Weights of a small transformer language model: 243M tokens, 7425 steps.
Each number is 128 + 24 x the weight over its row's rms, rounded and kept within 0 to 255. Layers, rows and columns count from 0. Numbers have three digits each. The size before them is the row's rms in percent of the matrix's.

# layer 4 attention query, 256x256, rms 0.0471, rows 12-37, columns 0-255
087:102123106111164155087155113132125125123155138130143132116121117138129121091111129114133117143150135138104138126093124080137154183157111137140136136148117115134146160148150140123133109174126149130087173118106121144110155137119092137216072096118094161146135129107147148158158142099114119109090146092112081081116151150141123189120107098116086106105112125157154106155070140151142100133111089098139122092142103128133104109132152077165146078123134138119150196142133120142113059119155130124118164134164133137090116114104159118108106122130134143118141133141118122156129102099164140132129187105157151121136138126120117125136156156137131133130123138129096115136107097093120149100135162119137133135141117113160157122134136146171156142154124145066121185148120142166162105119107101
110:114153095126094121132127145144095131134171111143153158151140105137111154131123133155154132124146113122131092154141149152088109117140087135129161112172154094134121112124122135073176122088160141095146112132154126129133108116135137149081147099076128130134121114167158096121074151129114096145150120159128116133133127107120104133131122123100123126149140153131148216139170086114128130101118205137118110141142131088132166143124113135130136139131133137075129178146116133126149096103090150103139143117108127112179150079121167118154148156138115165137126110121099123148098160108171097161160084155131127149079137111112145090141138085144141142137149123103123131128109105143111138126141121157109071138104160174123111144142091119117089129162095167134127112096107163141119129113149078
087:175073105131122116172134085154095113132122104097105098139115168142134116135142129136131057147140125147116116150143110127102162089106125151132134122129131173137128123137125090131140120191150147158068168146121125134121149164108121134138133120126136183161131113125102089101125074143186102134123148114134144108163152134144136126153131085126130153102133132172148145139132132137126137109130155156157148107124114104145148129134110125098107107162136109115156162121121136157155113109131161086153095131117144122168126122133157098129110137092140126109188114117111135145096099117125113140096118168115126135152169164134155146140123104117132102143120145175149143127119141194105127097103125135147119079074140074152159133121146150085168128102117136105153104101119092125161117064147102
107:097107118162190157121161107099118140097143170146106112089097136168134131118116129096148118094117165131153152160173117110158130134178128117100103124134084115079152123136171101149149108124157115145144147120114120105088141124133087154136138148148110133117132108118107161156135131126189142093091122154132147139112128157100118123130112095125150142105139144130132137080079153109181114155130143127129165103139130123142116119138142083152129079124166106124124094113127140113113118142165132104134170170110137163089090130128138132060144089129112116126163129147137131120148106096134150121112127039142131120121121143134110145086157081145128140132121152142103136148117138133148173124114134126151138100131133098108099069107155131156178112125138062118121162144148131104153128124117125
099:143110141141171125116097128167129146071118194117107117092102113173132124154131144141146138125157133144160158143108161104131142127154130109109127066152101105111155117148144117156109158143122119123117166149107131181130176152149106089143151199126144104080169082120145113165124146133167150116111109105105122127129154140096106114128136151139142132101148149101108130119143150118123107158129138149086132123152145141112071146116159115101068095080138146113113084129172080108153130151115157130092102169119168148099127119140075140148121125120131098130136148135148085089178099120081147081083132112102141116114108099127105149109136154124131125152153126155117131153129120125105138149121141121125163098141130102121122094099139132149100116127119085145141123167147141147105109142129134
090:135126116115103106125142123091130119122117127152128139160119087075102137117096171161141135122117126092117114142092135165162152139121147180122103142166129145144111139147141131110125153171128155083067143133150123138125138150123140095125073150116155130139118143106124118110141142133164136117125133114134136145128149117173106153164119080110111093113108135140104176113139111166139106097159150147119120109104109135126125149136158147129115164084098161137153199151114167143116138119115137066144126124154107154160067095100128104069138127174091130121130133117110142122104170102168147105138123139135126128150150124161128113176177135132143159142188132166108155085123107129100131150133108150124089111128121102101135135128110127124113112155112100187143136090106106134134158094075121
086:152135169129144129163131122149138177128142141122114140127126128117129112130160168171168121109173140121133101111085122144164092108130153116093116135190154139156098115141095104111163122126136099095126138138111148126138152118135173109086160155096147120132133116140121092081116121126128150107100137119083128126105136136111105112110096148133136114167157130126109133120138137094135133082109162150120155148116157093133076123128110155134110154093168124104123093174118111080163137126127165106099157138121145123111153108104091134134138073147060131129119111105158115096126122111077138107100130136130126130162110100148105163137167149154142148071152133153146161111186171120150075133124110154109127104174102127153099108102096112153110101122163105106141142157138099146144169119118118
091:132148129086155096149100130120158125150145128118131145140137098144124139099152104127133151104148142147118141059133093124163129095116153119132152160119104103123058140136115143139171146110130120130155104111147189123125091102131163131128167127068198111135119120109137130123147108104118136121079143135107135102154077136079199099098130153131136145143137131154114110133180142129126123128098120150155132177149134105147124125153091134167114144183133139152099134139119175120116122120106130143111152093106133054120139152121118152122150117118105125134104093113156138072155126109069104143119103140101158134122114097126141163149114141121121121077123132103153119143149148135135106128139148132142148096124131149154106112095081107163100152088161133165129139124150115099143133154113088
091:107103109129135150113128143119091116116085140154127108104120122133120133160150165162144148132149122147132095176110161103121120123127109124140126111125125152117151143149126110140066095089120139129071172161109098141140190144167110108143100086203150148125155151124132089109144122156158117132138099125175115147120135098130082130121146092119149147118146146113143113131151134096163101105150132127094151103100124141114131130120104152126103099136148147117153097126164122134133101149167177092140124140178143125085110135146103125135110099130127101140147127145124086149115128154123141075137183155117140107144152163100129128110163098162141110185107115137100126084131075116134130121128133138164162128105137114111138140138115145067162125156127087108160080185126128139106147094122154
100:133130090157148127161132113135136120108168116138114117114110171097125114142151099146155092182135148144120139162165094101096100142118088074120131137128124153109142071145123114135117087115078147156180135181131142153117137127148080109088130091103129114141119201134097108067139098138117124120122104141137116149104152141121144142135147112118126121165116125136118131160104107127154115103103120162111135127155107098129120186107120112117143134146169125107147146132155121142117112128159117131139183154132102085165154101118163110086078119164131119105183132140130123120118108145112142152131177150142139146115160148075131123134144119136121134099087164103145153148132114088148123120107097110120105171114104130154079136128147148163162132117135065091115141130144135143137164105131139
092:151165120100156148154123156127171138083186149136114154115128104102132105148184103151142123118149152126120135127097106136133139134129118146139146146132165087152106069125115128097142114128139123099117121125159108139156114126145124144148145132102109110087146157127135122080116126059107124156114107108120084131125118135128137135089162110139143135141134138137053137117151134099139114151128158140140125146136104132122125134114088153149125149135142106134123147120136144095127137090137118111138188122112136089093176093071097181133132118151053122121140113115134123108137139123111144143136077174115127135151137149095137105125133114129139095081136171148120093141190113105106119136110132150110114103168179150181137093101107119160093134135111145169082147101150132156167102127127095
101:129174177116075133158100105131151118144129132114138125124144109154138152117130140095110128088132136129120104079080127092179134106142159123129131113072137097118098158097156168144145121157135084140181114078126181127119150108105198154136142157138151102123127135092112125141136134108124132119114133131119124113124113131078173143119124182107108137104139122095142126115091147133105136133122108088148129107117149120133132084143142134162139139111112137162131130131048140133137119117105109140144134063099134120133096178150137145094151118122101109097095118104144164129112139147124138153152144071139146142127065101120124156109114150138143149080129162125122153130137156134146147128130150131130173091158153107126125123105131098185100153112156117144139131119150101106121145136090081
103:127137147106129151162104128110108141153143110155121155056132131139127173123121098116148176135139122129151135134105139104139131130139101089110141144111112126115162117143161108118145104174081132114148117124116098172100147143117136164096089090128139129140134143100122093097126123077106145131103170146155106103129123119111130129079164125128084104116129125095103117123079134154126104109113155168096138131174078143119153105139074093185096137141156141129154141151112112147111124135146137144122128157149107115101138109093148152123142116187095133109096108170153139125128095095096168131120144152111125139081189136125163153130131126154116124100130158161131177128106118112136167161135110147120114156098135143145102132169103108200148078094104094123128135147104108146138121114124114
112:145138156077127103129137116122149134119108157151102119086131114169141140135116165107122142105155141130151156143083121114174157149156118102123120142113098082125156123131147135148162100142137135113135121125113129183133165151129155119094163168148136116108167124086137120093163121091167145140066150130155146138126153122087141091122125149135098096091155117092087111122128147163129106143126111158106144115135110171105113118148130128180078131106160149124102111118077095107145144148146141127114154151139100121070108136102110174117137126127077131158116107117170125080178074138094161109115127137095174103156133157129112128130124122138113108102162140116113127124148139116140132173157129112139172142104142088143123139114125126177143096093120085144127108155142080109136139159124120
101:115131096159145165146123131125106113102171158149178123123141153137115157184137106166146114164097092141116126171164134130080139119122103143155132075133155151108158127136099144123106116100151125087092181142117126121144133144135051114161089087154100142129110176114127157079132166134147101135162096105160138097148128122141090107138148096103142181102111159130172123132122134053156103106121149131122141116082117136155130095131108111103127127136111124132178117085141126153141095122160117132160121107127156127135112138145147126140125144111130148078176169126095093151122155156149102180098111149127100095129142162104143126130134101137156129152110149134104134108122124100088133130108119133167146128128125119137140114162136134111126144141154149111141113126116155131101144130103083
106:148152133126148134128139135137176158125118114122060106098107123119136122073114150139153148111129127147153144109122089130156138128123124117083091144144133122156097144159146126145196163162125104140132150085166127102075152140133142125124168135144179122150109112104119134110145114128142160115118148111091131104120140161085122145121104111142098127108124128107104100104094171188139098127095146158140130105133109137082075149169140121146105136104136146161127118121102156129145158142123186068131137149125087144142107105128138141099136103174127121123136134123153168109144114087109148158132137099128181119124102141132154129157118132136131139091139134144111203136139134131134122166092090123134087098091124118101122130092147098180147103118129101136163159099146124146126152141092090
090:152143122131140139098135140143180159123156139099135106161136108135137131097119103097112114120142146172132107097126116121111156096131145143101124158211141137144115124111117139109169118100141138125137131074110152111149144110121166146115149146098147104087125102148146137128111115154145144093133118102078119120180104145124133155082104100116136087156124127140111116103151093130105145161114169132129093169152127107114122108141152136158139134119138164137091173146109122113133126107108152064126126164136115115118162109095137119153151136121103165145094156103131140165137146101140133151149088123121109146145091077183118085128141150119112154085171083138097146148146086104090123155132120131061092114180099154151142113117128088117090119137098138131139163107149131110157133147128150
080:133108104180141148149134115144086128093087132130091121118100123129130120146106148136140151137100132133130123184111151080153141124146090132131097130123112145097180114166150091107112111140118129132078168136126099169107153159109125101141100095136139137122131125136124091099132140124144099102111134132132104151107150128161095142140141101110121151108107129148143154118155121181190101114138178165093132067102130135160127154147143130140108106117093131116137116092133161122155097136131164128128127132158135201120084103142164102071136128159128102123129160102115172122130134130163128100125129113137115151133164125105174152166150107130123103165127173142119154105080122127157154117089118118130145104124120099133123155155101123132161086109116078131158110144156128182120162083139116
089:130094130104115143106150127103110145131180148143150112156104121108107133148118135147145132159130105172112073166123144130088133146137078148149088116133153130084117112139134137117111137123131102096087174092131128145103179170122074100198162101108111165126113149113141134095136147159152152129127083132127132091117138091144065121170118089096112098114113140134135126140106124103147123132115123116129121075089104147151102119147148142122135131089117146125157157118131164121119121140153146093168124163164122132112128136104159095151097131154122157096187163145090114141126141149173163122113115113163131108137128138146106106141170136149170175171127131109102148120128107096087125156100121152122144159102101149121124097121147144110158129185108119119139120136117102145148167135145116
098:121177131113141139110090173168163124128146146095152106078119126132129163110172117144073137097101172125111148083097134086139140138122160134099162086119109133175116098139155133129153084167167128066123116147113126112149135138091157089157090131119138101122144140124124147161129120111128102141139119119109103094132104146147166144151140123118125143121161145126095128134125159119154129133090115115154139167138139147122168131126158098158129120122172143149130145112134137144139097119119102121123117075079153128091128144136126157094135171157128125139118104113116148130132134146142158123124108147127159125149118117113129130116094120100143109095132155135111126108117137163111109113113158137119160052182125084190163070113100111149097123111125172130117139112174145151160083151103106
087:109109101148134164125139125117123098106144141149155143138150148126121121163151162130151157139103131141131100174142158112091156161127125140128138094127151135109134130143109145101109093143145109092066179139113078111139141132118119127170113065133105187115151134135092141095122146140139104145150084095158111136132120113120088126168160073077138140117126126140156156106101112116217110085121155107156147093100117131136130146110135104093133110121164129121149166112148127130132134126177126139147132151138117172112148101090152118142138133147159145106160129121115111169120136143213143140127122158135089132114129153108116101138134096129142142188134145123111145103121095151128153102139107149148116117116095134141155104126135134078169121168104146102128144156078117123131123133145088
108:114093094099118150130154117151102120125166161121145138116130108130136144146148123146134108156123104134113091180144135106058133145128107126145132099094111155131135087135132122117059116155117134133067142143120136123165120141143075131180124075109091138139112136153126108139097123123110120174156091095146113120153135114154104157146151103131143158130113119143177148157110159107161137108156108123145123095134084104156093122121111137097151133138109106114153113130183155124100083117118103111141110110124172115152157166162165128151125148114161123135193140132109110197095124134179091119144095148151097143125140130106153131112131156119121137152082129139163088137102139147107158102113129156168148096127148145168123120174131146128116126137111138135124144130133153136129132065111123
091:118153131102159179140150116144168116102158143124123112138134161127141131122150142162149125145143131185136136130129134096104133159147091103116090081168142147137154133082120155144171097139112123115121142143132125139134156107164118134150076124113123149094149147120131148132143129118099121118110108099088111100110165144107122105146128077114106128115144162101101135125092144076144103101084118138160116112110132148113113083130094116142141125119138114148153105118102146119136123142223093136122140095099116107081169120083108151148107116119104139091145105134131129115139123137115157118075125144125096104107151130090083166136126109150136141090122174120092160118128116065130136139146159123120155145159097133153156142125133136142146126133144134127148181115128116164171107202096090
109:109129144118100119130114123116077150140127135133137122125127083177138134113075152137142131103172157147126081182115132120142068128160101129143110124140150149151115117140152076136121138167178146138131135109114081138131150108175108179131121124142140181134146132141143112144135139114144105154158109169153085164129117116163106104159177136148113141117158132115120138139119137150078136149168129092118109095070121133129144114134133203116143116095092141086150112145127138122126135131109124124100141085139158084127141151160121118118141134113084091123141104139118127155082123130123112127133169095157139106149134139089133136124132136139120091183166121113120096113176127149092125120167130144132101144141167130101133105154137136107120090135100136112108105133138080094130125073092092
095:173115171102149111180124146091084109126132131136137096105174155135121146171126165165154149132159119143122130114114151107137108119140107129145096098066097113109098157139114134120104102123118136126140136131117120158143138144122134129143150119160149164116129192112142121080155094116103128140137134128168119116093108124156137093132169138110104131108133113101119142161103120089104122093126147121126138119087113155125143117117114098143090144154114127125121136122112137180088137138142124167151163116153144066117116176125141120106079096124108134086144144143133104108120127184125146099130126163137140151132171205064166111103152107128141118125126178142131111116156121080105176114136165128133153137098125132118132111156124141116135135103132122139109054145087106089125116129122103
090:159120152130111123175152103091130139104103098136095123112114139114118126092175099109136119121115114100118141084120097150167158088119144147104117166157160143147108094178145129125158132144126101108105100117153133121086097134099146095108095198103106097123117129123091122117127143141122134109143127107142161143099154147119149118098150124157141134153140113141119147105131126154153098079123172174130160147152118118121109144135121123132099169141176102126135131128129125114164148122117155120118110142130123149196141081124133173119135092185097096124126117126148125107145134098089131148121106147091124143167130124146152192154123113135116105087174141170154181148126146133117107146086076123147105125096160114159112138076129110145135104116157091160122136093154118149130124109137095